python train.py --head_dim=32 --attn_scale=0.177 --bias="qkv" --tie_word_embeddings=true --init="uniform" --init_std_o=0.0116 --init_out_by_depth=true --lr_head=0.00666 --max_steps=4542
Each number is 128 + 32 x the weight over its row's rms, rounded and kept within 0 to 255. Layers, rows and columns count from 0. The size above them is the row's rms in percent of the matrix's.

# layer 11 MLP up, 320x128, rms 0.182, rows 0-48, columns 64-127
size [ 95 100 106  96  96 106  94 100  91  99 100 106 103  99  99  88 106  96  98  98  98 100  84  94  98  95 105 103  94  96 113 105 102 105 100  99 106 100  85 105  94 109 100  92  94  95  97 101 102]
[[151 116  74 130 156 161 116 182 126 130  88 128 118 117 130 189  89  87 136 125 145 125 122 176  87 169  96 147 211 163  97 150  97  88 129 120 180 137 173 115 189 199  92 201 153 143 143  95 133 154 186 127 130 147 155 199 144  86 108  96 104 125 138  66]
 [192 159 122 129 130 109  72  88 202 180 121 160  86 134 155 152 142  82 132 120 169 157 141 181 157 105 115 134  89 136 115  94 118 161  96 106  85 134  77 115  69 136  92 156 123 116 197 138 149 170 124 117 130 112 133 113 111 121 151 129 101 142  97  67]
 [140 133 120 110  83 144 148 133 134  91 127  89 104 112 136 148 199  74  83 144  85  84  72 130 135 181 152 212  96 116 140 126 125 148 100 161 111 112 135 135 108 119 151 164 182  46 107 151 155 115 159 111 141 114 126 184 190 121 177 170 145 115 120 107]
 [115 166 115  81 142  80 197 134 140 143 139 179  91 100 136 144  64 147  93 105 126  85 144 117 165 185 160 124 116 116 148 168 138 127 123 142 123  99 124 135 197 104 153  98 142 132 155 125 112 150 110 107  96 144 191 109 105 126 114 175 140 151  96 175]
 [ 87 193 128 132 110  76 134 147 117 176 140  66  68 153 157 125  78 156  92 126 103 169 139 106 143  87 144  96 122  62 100 161 127 144 131 116 185 126 173 104 174 183 146  93 138  87 173 170  61 107  91  92 180 117 130 177  91 140  98 135 125 143  93 141]
 [116  83 193 114 128 131 136 152 129 147 167 164 154  99 144 105  81  46 124  95 184 114  83  86  60  88 135 111 132 113 105  90 188 162 121 109 143 146 106 145 158  80 172 107  90  98 147 108  87 193 123 126 109 131 137 142 150 151 159 113 122  83 173 177]
 [136 178 137 213 101 111 128  68 141 130 148 108  73 140 111 112 139 155 168  81  60 173  71 119 161 128 173 142 100 150  82  99 152  92 168 158 122 118 177 156  92 114  79 105  90 166 174 126 150  93 120 101 113 175 129 129 153 181  90 132 164 144  71 138]
 [150 119 154 181 130 174 100 135 102 154 148 112  74 112 135 126 153 115 130 121 159 126  84 113 168 163  39 167  98 132 122 154 113 132 147 156 149  86 143 120 101  92  80 145 167  79 138 140 125 155  95 127 134 106 137  94  80 135 103  98  75 140 123 140]
 [ 89 118 148  50 175 195 141 117  32 148 135 122  83 131 102 161 149 100 140  89 109 125 111 162 120 105 107 118 119 131 135 186 114  77 105 177 168 157  76 164 108 122  95 136 124  91 106 163 102 126 125 107 115 151 104 128 130  95  98 163 164 164 148 151]
 [103 114 118  98 136 138 161 167 167 142 123 114 141 114 155  79 114 118 151 124  98 122  84 114  84  83 139 154 127 160 168 100 119 123 159 125 138 109 165 150 126  65 118 178 150 140 158 139 183 155 119  87 164 198 129 130 149  88 103 143 102  90 125 117]
 [119 106 102 125 149 130 147  96 110  99 165 103  91 153 126 167 154 107 129 116 137 154 109 230 157 165 136 124 127 186 133  87 115 156 138 110 147 122 175 121 140 158 107 147 134  80 151 126 124  91 105 119 120 147 145 131 127 115 158  81 132 186  81 111]
 [ 88 130 131 122 203 109 160  61 108 105 187 137  73  72 141 144 121 122 180 128 180  41 146 137 139 117 156 163  97 155 152 137  97 111 168 154 209 124 141 126 151  89  62 109 106 118 125 188 130 182 199 174 186  84 138 107 100 162 147 163 120 116 190 144]
 [127  80 133 146 162 142 141 122  95 125 166 182  82 116 175 141 140 143 153  99 108 156 150 131 138 184  92  70 113 142  96 144 165 156 143 181 162 152 113 107 102 153 119 172 118 109  93  99  57  65 113 132  66 125 212  94 156  70 105 107 134  74 143 119]
 [136 135 121 140 149 127 148 149 138 132  53 221 138 102 139 114 118  94 164 126 167 124 178 109 212 129 141 124 108 141 135 142 146 177 148 111 213 108  74  81  97 158 136  87 215 105 136 158 171 127 167  94 136  27 130 170 155 118  85  74 118 117 170 159]
 [ 80  86 151 190 129  97  88 105  96  82 119 132 103 132 151 177 147 137 132 140  98 118 106 142  68  66  99 171 132 118 133 164 128 122 131 135 160 137 133 113 186 164 113 134 163  54 151 136  89 137  85 116 197 152 170 150 137 159 109  47 141 133 159 124]
 [147 115 103 134 177 132 121 126 180  63 124 130 170 139 147 151 147 188 116 109  88 170 124  66 146  97 124 119  69 112 118  24 128 172 143 114  95 134  53 129 121 112 146  76 131 155 114 154 161  98  81 132 137 188 135 104 143 146 170 140 173  90 122  95]
 [ 95 122 127 102 188 131 151 154 214 152  69 133 154 104 159 176 147 116 185 121  53  99 105 164 105 139 105 128  79 134  89 141 201 130  93 106 110 133 174 111 165  97 111 163 125 116 149 108  63 121  63 105 124 125 140  98 103 127  74 136  95 116  85 125]
 [151 116 107  95 101  78 116 155 114 149 137 134 126 167  98 130 125 149  69 179 200 103 119 139  91 121 173 121 116 131 165 172 106 131 143  85 117 191 169 128  66 129 108  68 139 131  96  93 122 141 114 104 112  89 133 100  93 151 146 110  91  84 173 161]
 [100  90 127 116 160 127 129 140 183  84  93 136 109 125 134 131 139  65 140 103 112 179 122 141  97 119 169 136 117 150 117 124 157 108  95 162 176 124  96 115 152 208 159 176 120 119 140 146 168 128 111 110 102 182 183  33  95 172 110  99 135 113  71  70]
 [166 116 105 186 174  61 152 141 110 154 106  86 125 164 105  97 142 103 117 131  78 153  81 168 154 112 139 150 126 151 164 161  95 139 132 137  93 147 156 185 116 114 138 131 157 137  83 120 132 146 125 125  97 114 162 100 126 177 127 136 152 150  95 155]
 [155 174 160  69 138 160 109 117 123 119  88 151  84 188 139 140 122 181 112 114 136 133  93  99  99 138 174 127 144  68 131 170 121 111 172 146 109 140 111 154 130  76 158  95 177 167 131 107  97 164 159 125 156 131 128 141 140  91 129 162  55  87 132 141]
 [142 191 164 149 122 122 142 170  81 146  81 128  87  64 170  89 107 124  98 159 120 117 106 131 160 172 119  82 161 118 162 110 101 143 165 101  36 141 105 114  69 156  82  75 105  85 178 118 158 113 106  95 165  99 168 165 110 157 136  84 107 167 183 151]
 [105 161  89 116 133 149 125  95 122 147 123 112 147 115 122 130 120 198 131  70 125 133 135 124 185 145 132 117 112 146 134 130 103 112 170 154 117 116 128 116 124 143 167 140  55 153 153 116  93 116  98 162 176 126 153 119 128 120 148  80 140  86 160 128]
 [168 146 133  95 187 134 182 185 117 135 157 125 122 128  98 118 152 134 142 103 100 171  82 211 124 184 130 123  97 115 167 153 207  91 140  95 101 145 168 121 105 161 147 149 106 105 144  91 119 120 112 114 122 164 144  82 129 132 101  83 234  67 131 172]
 [163 100 105 158 153 193 125 132 105 105 115 198 148 125 102 131 132 110 138 140 124 132 160 163 199 118  84 144 155 156 124 126 102 141 141  97 200 117 131 141 170 102  92 168 170 120 140 202 135 138 125  54  98 124 158 129 126 158 117 165 124  87  68 106]
 [199 179  80 111 129 103 145 110 192 166 117 129 115 105 156  83 118 167 176 114 133 124 119 132 136 118 100 166 183  67 166 117 125 119 163 112 141  98 179 156 137  42 137 118 126 135 102 147 119 152 125  80 130 150 109  74  55  52 119 168 106 121 136 180]
 [140 160 206  76 114 120  89 127 191 107 128 150 108  88 116 165 141  99 163 156 114 184  92 108 105 122  56 127 117 106 154 162 134 127 103 145 115  86  80 107  98 160  88 159 124 109 137 116 172  34  92 158 175  96 107  76 115 113  92  86 112 157 141 183]
 [151  98 130 146 145 173 147 156 160 102 130 130 151 110  70 200  94 143 159 122 153 166 138  46 155 174 141 152  99 195 109  46  96 124 180 111 113 161 110 132 125 186 166 134 146 154 116  96 136 137 128 110 101 107 140 114  86 116 111 130 173 116 129 125]
 [151 159 132  86 168  69  89  91 114 108 134 152  95 120  98 150 102  59 120 136  86 103  84  62 123  94  91 160 144  91  79 144 146 110 123 135 100 219 141 133 126 101 157 130 110  90 168  68 134  99 124  75 123 142 160 114 154 146 140 217  85 185 130 111]
 [154 180 139 158 135  96 143  99 121 122 151 127 103 158 128 169 121 113  97 111 123 152 123 213 147  75 186 159 140 185 169 146 115 126  82 122 172  70 118 102 130 133 148 125 152 122 145  93 156 135  93 114 117 129 131 152 108  92 186 165  51  83 147 102]
 [154  95 146  66 104 152 125 166 115 145 137 104  96 150 109 108 169   6 115 137 142 117 104 146 171 147 132 160  97 113 143  82  98 152 100  99 130 111 114 113 187 109 140 153 164  98 175 165 165 130  85 151 134 141  93 166 150 105 164  98 187 123 104 110]
 [ 63 120 129  95  75 100 127 136 114 155 130  95  99  90 227 112 115 118 134 142 136 125  93 130 166 156 115 108 148 122 146 118  92 143 133 112 115 121 122 132 114 132  74 152 165 167 135 132  91 121 151 115 191 114 112  90 114 122  94  77 155 146  95 133]
 [ 70 134 138  95 148 147 133 166 142 118 127 159 143 131 159 145 123  53 118  75  93 162 125 124 170 137 152  97 111  72 121 133 170  65 121  85 104 108 187 113 146  87 123 146  99 150 130  83  93 118 146 148 149  82 157  78 122  90  92 142 139 146  88 106]
 [141 115 101 127 172 131 136  98 190 140 112 110  36 100 113 136  85 129 132  54 100 151 109  77 137 116 157 132 137 129  97 117 187  89 157 136  52 109 165 113  73 182 152 123 152 154 163  69  81 133 147 122 108 108  73 130  95 113 126 132 119 126 129 110]
 [108  95 148 132  97  90 120 128 143 125 127 151 129 137  89 111 138 114 121 161 165 119  87  96 126 101 131 144 116 100 106 125 140 117 100 115  75 174 143  78  96 132 112 133 119 128  63 133 191 113 162 155 209  94 166  74 120 172 121 140 135 161 145 135]
 [133 163 130 150  57 170  61 103 140 163  79 148 202 122 132  95 130 113 165 133 147 126 115 146 126 126 137 120 111 166 139 129 123  69 161 151  91 164 146 161 143 163 148 147 131 150 119  78 164 140  90 133 137 124  90 148 113 144 176  82 154 114  84 129]
 [132 151  99 138 126 104 122 158  81 102 116  83 139 172 128 150 173 189  80  85  78 112  83 115 118 209 110 136 174 124  90 128 125  80 121 181 155 105 155 201 105  84 148 112  77 137 108 140 148 127  92 120 101 109 156 146 153 119  69 164 159 142 103 113]
 [163  93  61 107 146 139 134 159 112 151 137 133 129 108 126 149 182 136 117 114 107  96 176 123 176 148 170 148 162 152 131 110 138 121 102 154  99 101 120  58 171 133 135 159 218  90  80  85 162 184 169 133 137 167 187 140 138 105 108 130 104 127 118 108]
 [135 115 156  89 132 145 150 107 200 131  97 147 138 107 109  98 129 121 139 157 122  68 116 124 120 142 150  78 158 115 161 100 129 114 109 120 122 122 112 170  70 125 154 130 126 103 101 105 136 114 163 160 123 135 160 137 167 140 129 160  99 113 154  98]
 [140 141 125 136 165 111 166  35 135  69 131  93 177 113 132 139  91 119 105 145 150 106  63 154 159 122 141  87 123 174 189 137 102  95 170 130 162  89 105 139 131 152 106  77 136 130 138 107  89 172 184 189 173 178 129 143 134 184  35 125 113 179 167 108]
 [139  42 139 138 151 156 150 140 133  61 133 197 103 154 127 100  97 106 204 123  98  98 131 123  93 106 134 123  96 121 115 199 141 117  82 116  99 133 145  70 114 129  95 190 131 157 124 109 118  93 220 150 176 175 119 169 104 132  80 103 125  99 153 155]
 [ 96  74 128 176 101  75 122  84  68  73  91 143 152 155 119 172 102 102 194 167 192 183 115  95 141 107 163 147 121 119 157 160  78 121 136 157  82 106 155 111 150 105 119  77 114 131 129  99 184 127 136  82  92 135 143  99 146 124 104 186 126 164 141 101]
 [ 80  81 143 145 136 112  66  94 131 161 128 143 152 121 120 111 147 198 105 136 143 144 217 156 106 135  95 171 155  50 105 153  95  79 141  75 132 179 132 138 158 155  98 107 180 103 175 158 152 120 102 163  86 108  71 152  93 137 114  92 161 156 141 153]
 [162 131 132  88 134  60 127 118 166 129 120  75 141 123 141 146 137  99 137 157 162 178 130  94  71 160 112 120 166 182 133 126 152 124 125 121 160  82  98 131 141 120 166 107  87 130 142  82 156 112 190  98 134  96 115 190 175 113 161 139 172 100 168 135]
 [128 135 120 119 112 114  71 118 125 147 121 148 150 139  95 114 153 127 158 117 149 180 169 129 160  81 155 129  96 161 123 119 139 156  82 145 129 106 174 158 111 152 117 126 142 151 186 126 131  67 131  93 201  51 132  88 106 133 100 179 100 159 117 108]
 [152 154 194 164 103 121 182 184 111 121 123 168 167  96 152 174 135 123  84 161  88 120 110  88 139 157 159 173 142  80 102 140 139 118  90  97 109 122 156 204 157 171 115 165 131 121 167  97  94 137 102 141 157 169 105 145 109 103  96  94 165  89 130 138]
 [112 140 131 151 115 136 106  88 124 136 123 160 101  98 165  97 117  49 118 101 132 136 149  79 142 123 115 140 115 142  97 123 146 105  94  74 162 111 103  95  81 163  67  84 138  72 111 152  49 143 123 111 165 144 130 142 168 106 139 142 143 110 138  89]
 [ 73 171  94 130 121 114  74 149 132  94 179  50  98 154 129 104 118  99 174 102 153 120 112 134 139 178 202 105 144 108 133 118 109 124 133 151  99 194  86 148 109 130  70 101 139 134  91 134 143 125 144 126 135 126 147  77 116 108  43 145 195 153 120 142]
 [ 79 160 106 126  79 190 167 156 111 193 131  89 118  89 115 115 154 193 151 116  89 156 109 106 128  94 108 128 135 112 146 129 103 133 142 132 148  64  65  74 160 153 115 100  81 146 134 107  65 153  64 137 187 102 161  86 122 148 165  84 149 163 161 126]]